config.yaml
n_layer: 9
d_model: 384
activation: "geglu"
norm_place: "pre"
attn_scale: 0.125
init_std_up: 0.0219
init_std_down: 0.0
lr: 0.00364
beta2: 0.95
weight_decay: 0.072
lr_head: 0.0077
grad_clip: 2.0
train_tokens: 651400000
dataset: "wikipedia_en"
Each number is 200 + 40 x the weight over the matrix's rms, rounded and kept within 0 to 999. Layers, rows and columns count from 0.

# gate: layer 6 MLP gate, 1536x384, rms 0.121, rows 149-157, columns 0-127
# up: layer 6 MLP up, 1536x384, rms 0.13, rows 149-156, columns 0-127
# down: layer 6 MLP down (transposed), 1536x384, rms 0.124, rows 149-156, columns 0-127
gate149,144,163,149,160,205,175,279,153,248,258,150,163,219,210,115,230,201,187,223,153,134,244,291,160,221,167,297,182,135,203,227,246,116,271,193,198,216,213,147,203,172,195,214,253,188,197,189,56,287,169,214,254,225,275,303,221,197,212,144,236,181,232,312,196,198,144,265,178,204,205,287,185,220,227,220,179,152,219,240,199,112,259,173,93,211,184,203,241,245,201,126,199,201,204,197,252,220,163,230,204,201,203,194,182,210,168,201,176,302,211,216,253,235,157,214,228,138,206,293,209,237,208,196,152,115,125,302,184
up149,202,269,202,228,242,104,170,194,179,129,178,181,216,171,164,261,222,305,245,196,217,109,182,149,146,157,141,194,179,195,216,195,149,121,161,179,280,193,241,276,245,190,166,187,206,121,168,200,178,263,149,247,191,183,145,108,181,222,165,172,166,182,121,239,180,156,95,178,204,214,143,251,233,208,197,175,132,253,182,215,199,172,166,154,216,185,195,270,145,265,162,213,247,204,213,165,187,201,203,163,171,209,235,173,152,200,161,212,155,233,209,208,171,175,237,140,215,236,172,188,136,245,202,214,247,254,197,197
down149,226,182,217,226,203,161,193,217,199,165,231,231,173,161,199,181,182,179,218,206,228,154,192,137,163,237,151,201,184,237,192,206,145,309,162,175,189,268,180,254,219,227,279,264,203,166,185,201,204,260,302,245,144,191,289,202,139,199,253,247,159,138,230,148,212,229,160,181,221,228,166,203,167,198,191,131,155,122,274,238,114,203,203,236,257,170,176,162,181,194,157,275,142,232,200,220,248,270,157,228,185,189,182,167,227,167,202,164,216,148,187,195,168,238,201,264,239,271,207,184,145,223,197,226,177,163,285,257
gate150,214,246,243,118,165,206,242,264,124,217,161,267,203,248,183,146,154,214,136,177,187,230,134,170,178,211,212,148,176,177,283,172,238,230,188,184,119,184,216,179,163,227,132,156,143,196,289,270,281,232,174,185,184,194,192,215,200,216,201,186,160,257,205,213,229,236,188,189,231,231,244,252,150,179,192,229,152,198,200,223,217,196,199,216,214,180,259,181,213,182,135,223,155,162,259,204,236,214,145,216,205,237,244,195,192,245,155,133,202,186,201,234,243,139,259,189,161,188,210,214,234,295,260,142,273,204,203,191
up150,256,210,232,195,221,139,200,218,134,222,163,231,189,160,187,220,194,233,228,155,206,237,230,176,211,216,126,212,198,117,224,181,212,214,272,203,183,206,138,180,163,241,175,199,182,216,161,122,152,188,182,220,210,199,233,275,184,231,196,182,168,256,110,208,166,226,188,224,187,227,218,174,177,197,269,195,197,155,210,175,211,204,198,245,168,157,142,131,190,212,242,261,197,188,225,191,217,163,196,240,202,287,163,197,236,223,225,59,183,166,223,172,165,152,157,232,148,223,295,224,138,190,228,179,204,228,182,169
down150,172,242,256,220,182,213,259,147,175,236,227,242,221,190,163,111,202,142,212,264,169,201,220,234,229,159,234,126,143,136,243,163,158,214,192,72,209,202,177,268,179,200,113,211,224,224,180,210,167,197,187,270,282,266,242,202,153,230,214,162,230,119,108,225,325,137,221,104,185,187,275,192,215,222,174,162,193,187,196,201,216,201,181,129,164,224,129,185,304,231,154,190,219,201,187,221,152,185,256,169,162,231,263,171,191,222,253,181,181,240,117,233,279,188,200,174,119,201,169,230,154,145,177,226,210,247,145,164
gate151,164,260,152,247,211,232,281,165,196,176,181,141,155,268,208,233,191,164,176,161,168,286,163,116,237,259,174,245,254,300,183,242,128,202,202,225,175,213,149,286,222,231,189,191,257,303,184,219,223,159,209,238,263,214,151,216,216,185,269,206,246,203,252,199,187,138,177,240,215,238,246,194,213,229,165,177,152,122,218,197,137,171,209,129,172,243,186,175,254,199,171,225,187,160,248,172,189,259,146,194,185,207,174,130,157,196,158,187,233,115,214,173,260,166,173,197,115,254,226,139,205,143,312,231,157,230,207,237
up151,242,199,224,161,203,203,169,161,176,159,197,187,306,163,255,120,192,194,192,237,250,149,183,159,167,198,293,207,243,161,132,249,214,112,187,169,223,246,229,254,244,222,220,301,238,136,159,166,243,272,158,239,116,200,192,231,144,215,133,142,120,217,172,215,250,197,245,198,310,250,140,179,154,209,291,196,196,245,102,220,161,253,243,109,208,165,196,151,216,162,215,245,166,164,254,183,260,203,262,164,194,234,174,229,266,174,146,147,257,278,146,155,141,268,255,231,242,218,225,201,268,214,186,133,202,157,162,299
down151,151,241,297,152,257,159,245,155,206,191,164,186,194,238,160,231,111,160,205,195,277,135,206,249,219,209,229,187,171,233,160,217,279,150,200,164,217,214,216,147,241,284,186,221,195,187,214,215,247,262,188,159,114,161,221,187,290,170,230,209,175,194,113,118,241,175,154,132,210,195,229,158,159,148,230,196,254,234,237,259,205,228,211,282,210,222,187,218,235,218,208,169,196,190,160,221,106,265,212,164,218,190,208,188,231,119,248,182,125,170,318,197,191,148,210,185,182,175,198,186,215,233,124,165,243,139,243,125
gate152,189,267,223,257,226,213,153,128,152,202,244,215,234,202,193,232,267,171,217,173,228,182,223,140,201,203,236,136,230,256,172,221,167,228,173,198,279,175,172,194,198,255,279,211,222,205,139,264,238,236,226,169,277,253,246,201,207,147,223,198,154,243,189,206,231,169,180,221,203,201,232,203,205,173,188,232,187,239,243,183,202,258,168,166,238,303,151,166,197,233,170,213,162,268,238,199,221,238,226,282,174,219,210,282,235,128,199,151,142,245,258,166,245,179,161,192,165,198,229,217,186,160,184,167,180,213,213,246
up152,177,165,218,225,163,185,214,209,165,185,207,115,194,247,257,226,225,236,223,247,184,140,183,156,231,169,241,139,162,121,228,174,247,221,159,198,172,176,217,206,214,199,197,202,271,242,266,216,222,142,208,212,202,193,187,189,248,246,201,211,189,218,171,121,153,232,213,172,176,217,215,143,194,187,194,213,243,198,173,160,163,172,172,174,182,254,245,164,226,225,228,235,167,228,184,202,233,142,183,118,181,168,255,192,203,177,201,178,185,206,214,246,250,147,190,158,185,214,159,130,191,162,201,178,151,237,170,193
down152,124,235,169,204,211,226,246,226,179,175,199,194,175,222,228,207,251,312,200,198,182,172,184,232,200,206,259,212,192,175,128,209,265,128,217,188,159,235,154,208,120,157,202,158,175,188,220,189,151,157,194,214,114,192,210,252,181,265,160,186,151,193,172,213,193,230,249,164,137,99,190,164,279,244,184,183,201,273,236,242,185,198,219,128,162,119,219,194,174,184,146,205,76,215,166,176,213,133,159,179,192,137,160,207,170,137,182,180,213,176,214,164,213,171,295,293,154,162,157,208,208,257,142,230,216,214,178,216
gate153,239,194,202,157,163,206,182,171,192,136,243,176,239,181,211,210,149,242,165,159,215,244,217,220,159,180,176,171,185,194,184,179,194,235,178,223,212,223,236,202,203,226,287,196,187,223,275,165,125,230,260,184,241,209,188,197,252,223,181,173,163,122,117,110,256,179,194,234,186,169,149,221,175,186,150,207,165,240,189,202,202,272,248,125,157,253,210,162,225,227,230,176,332,185,220,186,201,227,240,234,209,228,287,196,192,112,187,200,245,230,221,204,203,256,237,148,222,195,172,153,172,191,264,232,167,153,175,224
up153,177,242,212,152,176,183,208,233,168,197,180,199,203,171,214,245,264,164,249,214,222,197,203,169,222,203,180,187,251,279,184,161,262,182,208,202,238,212,252,198,199,189,155,243,196,271,217,175,215,159,177,186,150,166,226,159,240,191,127,213,201,274,233,242,276,204,207,202,183,174,257,153,159,181,238,165,168,173,157,155,223,174,158,198,207,149,271,203,235,264,205,219,206,282,239,200,269,205,172,149,181,236,212,274,211,183,160,271,180,210,258,163,200,225,218,158,220,148,130,162,211,160,155,212,234,202,183,219
down153,191,242,244,259,214,203,173,141,211,182,176,231,220,292,231,172,192,215,196,146,219,213,173,211,246,247,212,208,211,188,193,178,193,182,162,194,157,235,156,240,209,229,236,222,202,229,146,264,211,271,261,170,225,171,285,167,294,196,177,191,212,166,216,148,242,137,210,184,192,158,94,171,256,163,229,216,205,206,140,239,232,219,222,198,232,283,182,214,172,123,151,164,181,245,198,187,289,170,195,225,220,188,187,231,171,204,256,252,146,279,212,143,204,244,175,181,239,162,263,166,190,147,175,243,170,115,188,178
gate154,149,226,202,190,186,178,164,177,299,217,191,206,217,144,227,166,142,220,250,289,176,171,178,189,159,171,207,181,241,176,213,175,186,181,237,220,201,165,240,223,220,169,157,248,219,153,241,196,151,230,195,103,241,202,221,205,187,159,214,225,144,315,191,222,157,206,166,194,239,189,221,227,157,196,192,200,185,251,170,177,167,239,251,179,236,149,213,170,255,221,216,183,69,156,173,256,175,250,188,256,147,240,136,195,203,172,175,183,219,191,194,153,173,270,283,174,239,201,286,145,205,211,219,176,222,220,133,145
up154,184,179,220,203,210,207,169,218,199,178,197,202,205,249,204,225,198,310,335,206,189,174,168,209,213,217,202,164,275,249,208,182,207,186,227,268,195,113,208,241,219,109,205,177,194,194,204,173,189,193,182,194,240,185,239,130,213,187,242,217,220,200,215,208,206,280,166,244,227,191,182,125,304,236,197,123,252,252,155,157,170,218,236,188,178,246,193,190,196,222,208,233,297,265,203,252,203,224,173,196,229,266,193,235,232,209,164,194,180,208,192,256,181,150,191,192,249,145,216,205,161,221,278,179,184,211,238,209
down154,235,117,187,192,256,207,161,221,240,174,299,261,181,257,188,122,181,133,158,154,194,209,223,196,270,248,296,230,248,140,210,255,217,217,212,202,206,157,136,163,215,181,227,161,169,187,188,178,251,215,213,236,155,192,220,283,230,155,199,215,222,288,213,191,183,212,257,197,188,214,212,189,178,218,223,213,283,124,170,177,155,157,185,216,154,137,195,153,126,209,206,240,192,223,190,222,247,152,186,217,165,197,159,230,222,157,228,116,143,194,151,170,148,144,244,258,242,187,237,185,129,218,280,257,182,210,212,203
gate155,176,225,254,221,270,164,185,236,207,237,173,269,258,238,113,230,218,217,233,178,197,200,206,179,257,168,211,143,176,140,141,178,214,207,138,205,299,158,187,179,287,189,165,245,260,178,268,230,279,190,205,252,192,246,279,202,160,210,207,288,248,179,189,185,188,221,225,219,194,174,232,203,176,178,195,199,170,179,190,219,182,232,221,171,130,226,200,192,178,248,171,119,229,287,185,197,162,209,151,159,221,230,266,142,235,213,203,218,110,200,235,150,149,185,240,238,277,207,190,304,201,153,133,236,153,229,169,209
up155,144,186,208,239,167,243,187,222,158,174,216,178,141,200,246,238,189,178,236,234,235,208,201,215,127,228,210,237,213,324,218,154,201,242,267,254,244,186,213,213,186,256,287,215,205,141,201,181,179,157,177,164,236,218,158,225,176,295,220,165,111,200,184,123,150,210,185,179,197,197,175,174,221,203,225,201,279,226,184,223,106,168,207,171,296,208,201,151,170,242,214,208,221,148,167,174,176,221,190,233,168,255,161,206,178,229,183,198,238,272,108,138,185,153,187,219,172,129,184,240,299,189,214,176,215,191,189,207
down155,230,141,264,151,200,184,259,176,193,152,174,182,225,236,222,212,237,275,119,149,183,234,198,206,113,259,281,171,182,146,179,219,142,216,244,232,140,213,225,253,185,208,207,221,169,213,168,126,216,202,179,222,250,236,156,211,235,236,207,183,250,240,272,181,210,208,187,133,221,249,201,195,186,241,212,231,210,187,207,224,135,167,165,169,159,242,220,126,188,220,214,222,208,230,169,126,197,298,238,179,271,153,227,259,202,231,192,245,173,217,180,250,141,212,143,189,249,260,226,232,205,169,257,135,216,181,222,179
gate156,284,167,195,188,206,191,223,175,269,257,133,175,289,160,203,201,197,200,213,192,197,130,233,164,206,212,222,197,209,145,206,143,197,214,211,191,159,122,162,136,236,242,222,192,162,196,196,240,175,228,165,203,169,240,165,220,215,199,249,178,275,188,220,172,207,179,205,211,169,256,213,179,169,142,174,218,171,219,160,164,169,162,171,197,158,221,182,197,212,154,226,205,236,265,250,130,170,233,163,168,187,206,278,292,224,249,195,242,199,90,225,127,157,186,156,185,235,238,273,115,247,200,157,246,232,188,164,184
up156,216,217,187,215,202,240,158,224,181,218,187,233,239,207,182,241,219,130,212,171,185,183,155,223,180,145,186,216,168,219,247,149,196,200,267,207,233,124,267,190,229,278,212,247,211,171,141,217,159,267,124,205,194,179,225,221,197,189,169,200,184,216,187,177,240,203,202,167,289,254,192,214,190,234,227,204,165,185,186,236,228,201,234,215,231,185,231,186,169,253,210,268,238,254,232,225,249,244,214,194,162,248,115,238,239,226,157,176,217,206,260,201,207,233,191,209,234,199,241,212,190,189,263,240,108,116,157,184
down156,249,209,184,218,239,171,125,197,190,208,267,187,180,176,164,174,186,205,240,240,231,193,230,182,168,113,151,139,236,151,137,164,233,228,142,198,181,144,233,207,223,164,135,216,225,209,240,180,107,200,176,139,232,216,196,234,195,218,204,246,156,187,185,148,216,243,206,230,253,163,253,204,142,255,184,188,201,267,167,188,235,231,181,237,230,154,193,216,182,173,162,211,215,143,206,137,217,154,213,267,123,167,217,192,235,202,171,176,204,176,178,243,228,202,185,178,149,154,238,124,153,145,263,188,189,144,166,236
gate157,262,204,143,214,190,153,128,168,222,175,179,149,227,216,196,178,219,114,238,245,127,207,184,240,171,210,173,257,206,203,257,219,238,206,211,223,156,177,148,199,177,177,201,203,219,191,187,271,172,203,275,204,161,208,224,194,214,228,258,235,128,182,261,219,204,208,197,141,228,269,269,193,229,171,146,260,147,178,201,149,205,252,197,238,208,223,130,244,193,160,186,171,202,236,204,219,167,295,169,269,164,182,208,255,215,210,223,168,276,171,214,147,173,210,242,159,171,143,243,157,206,121,178,193,242,190,205,174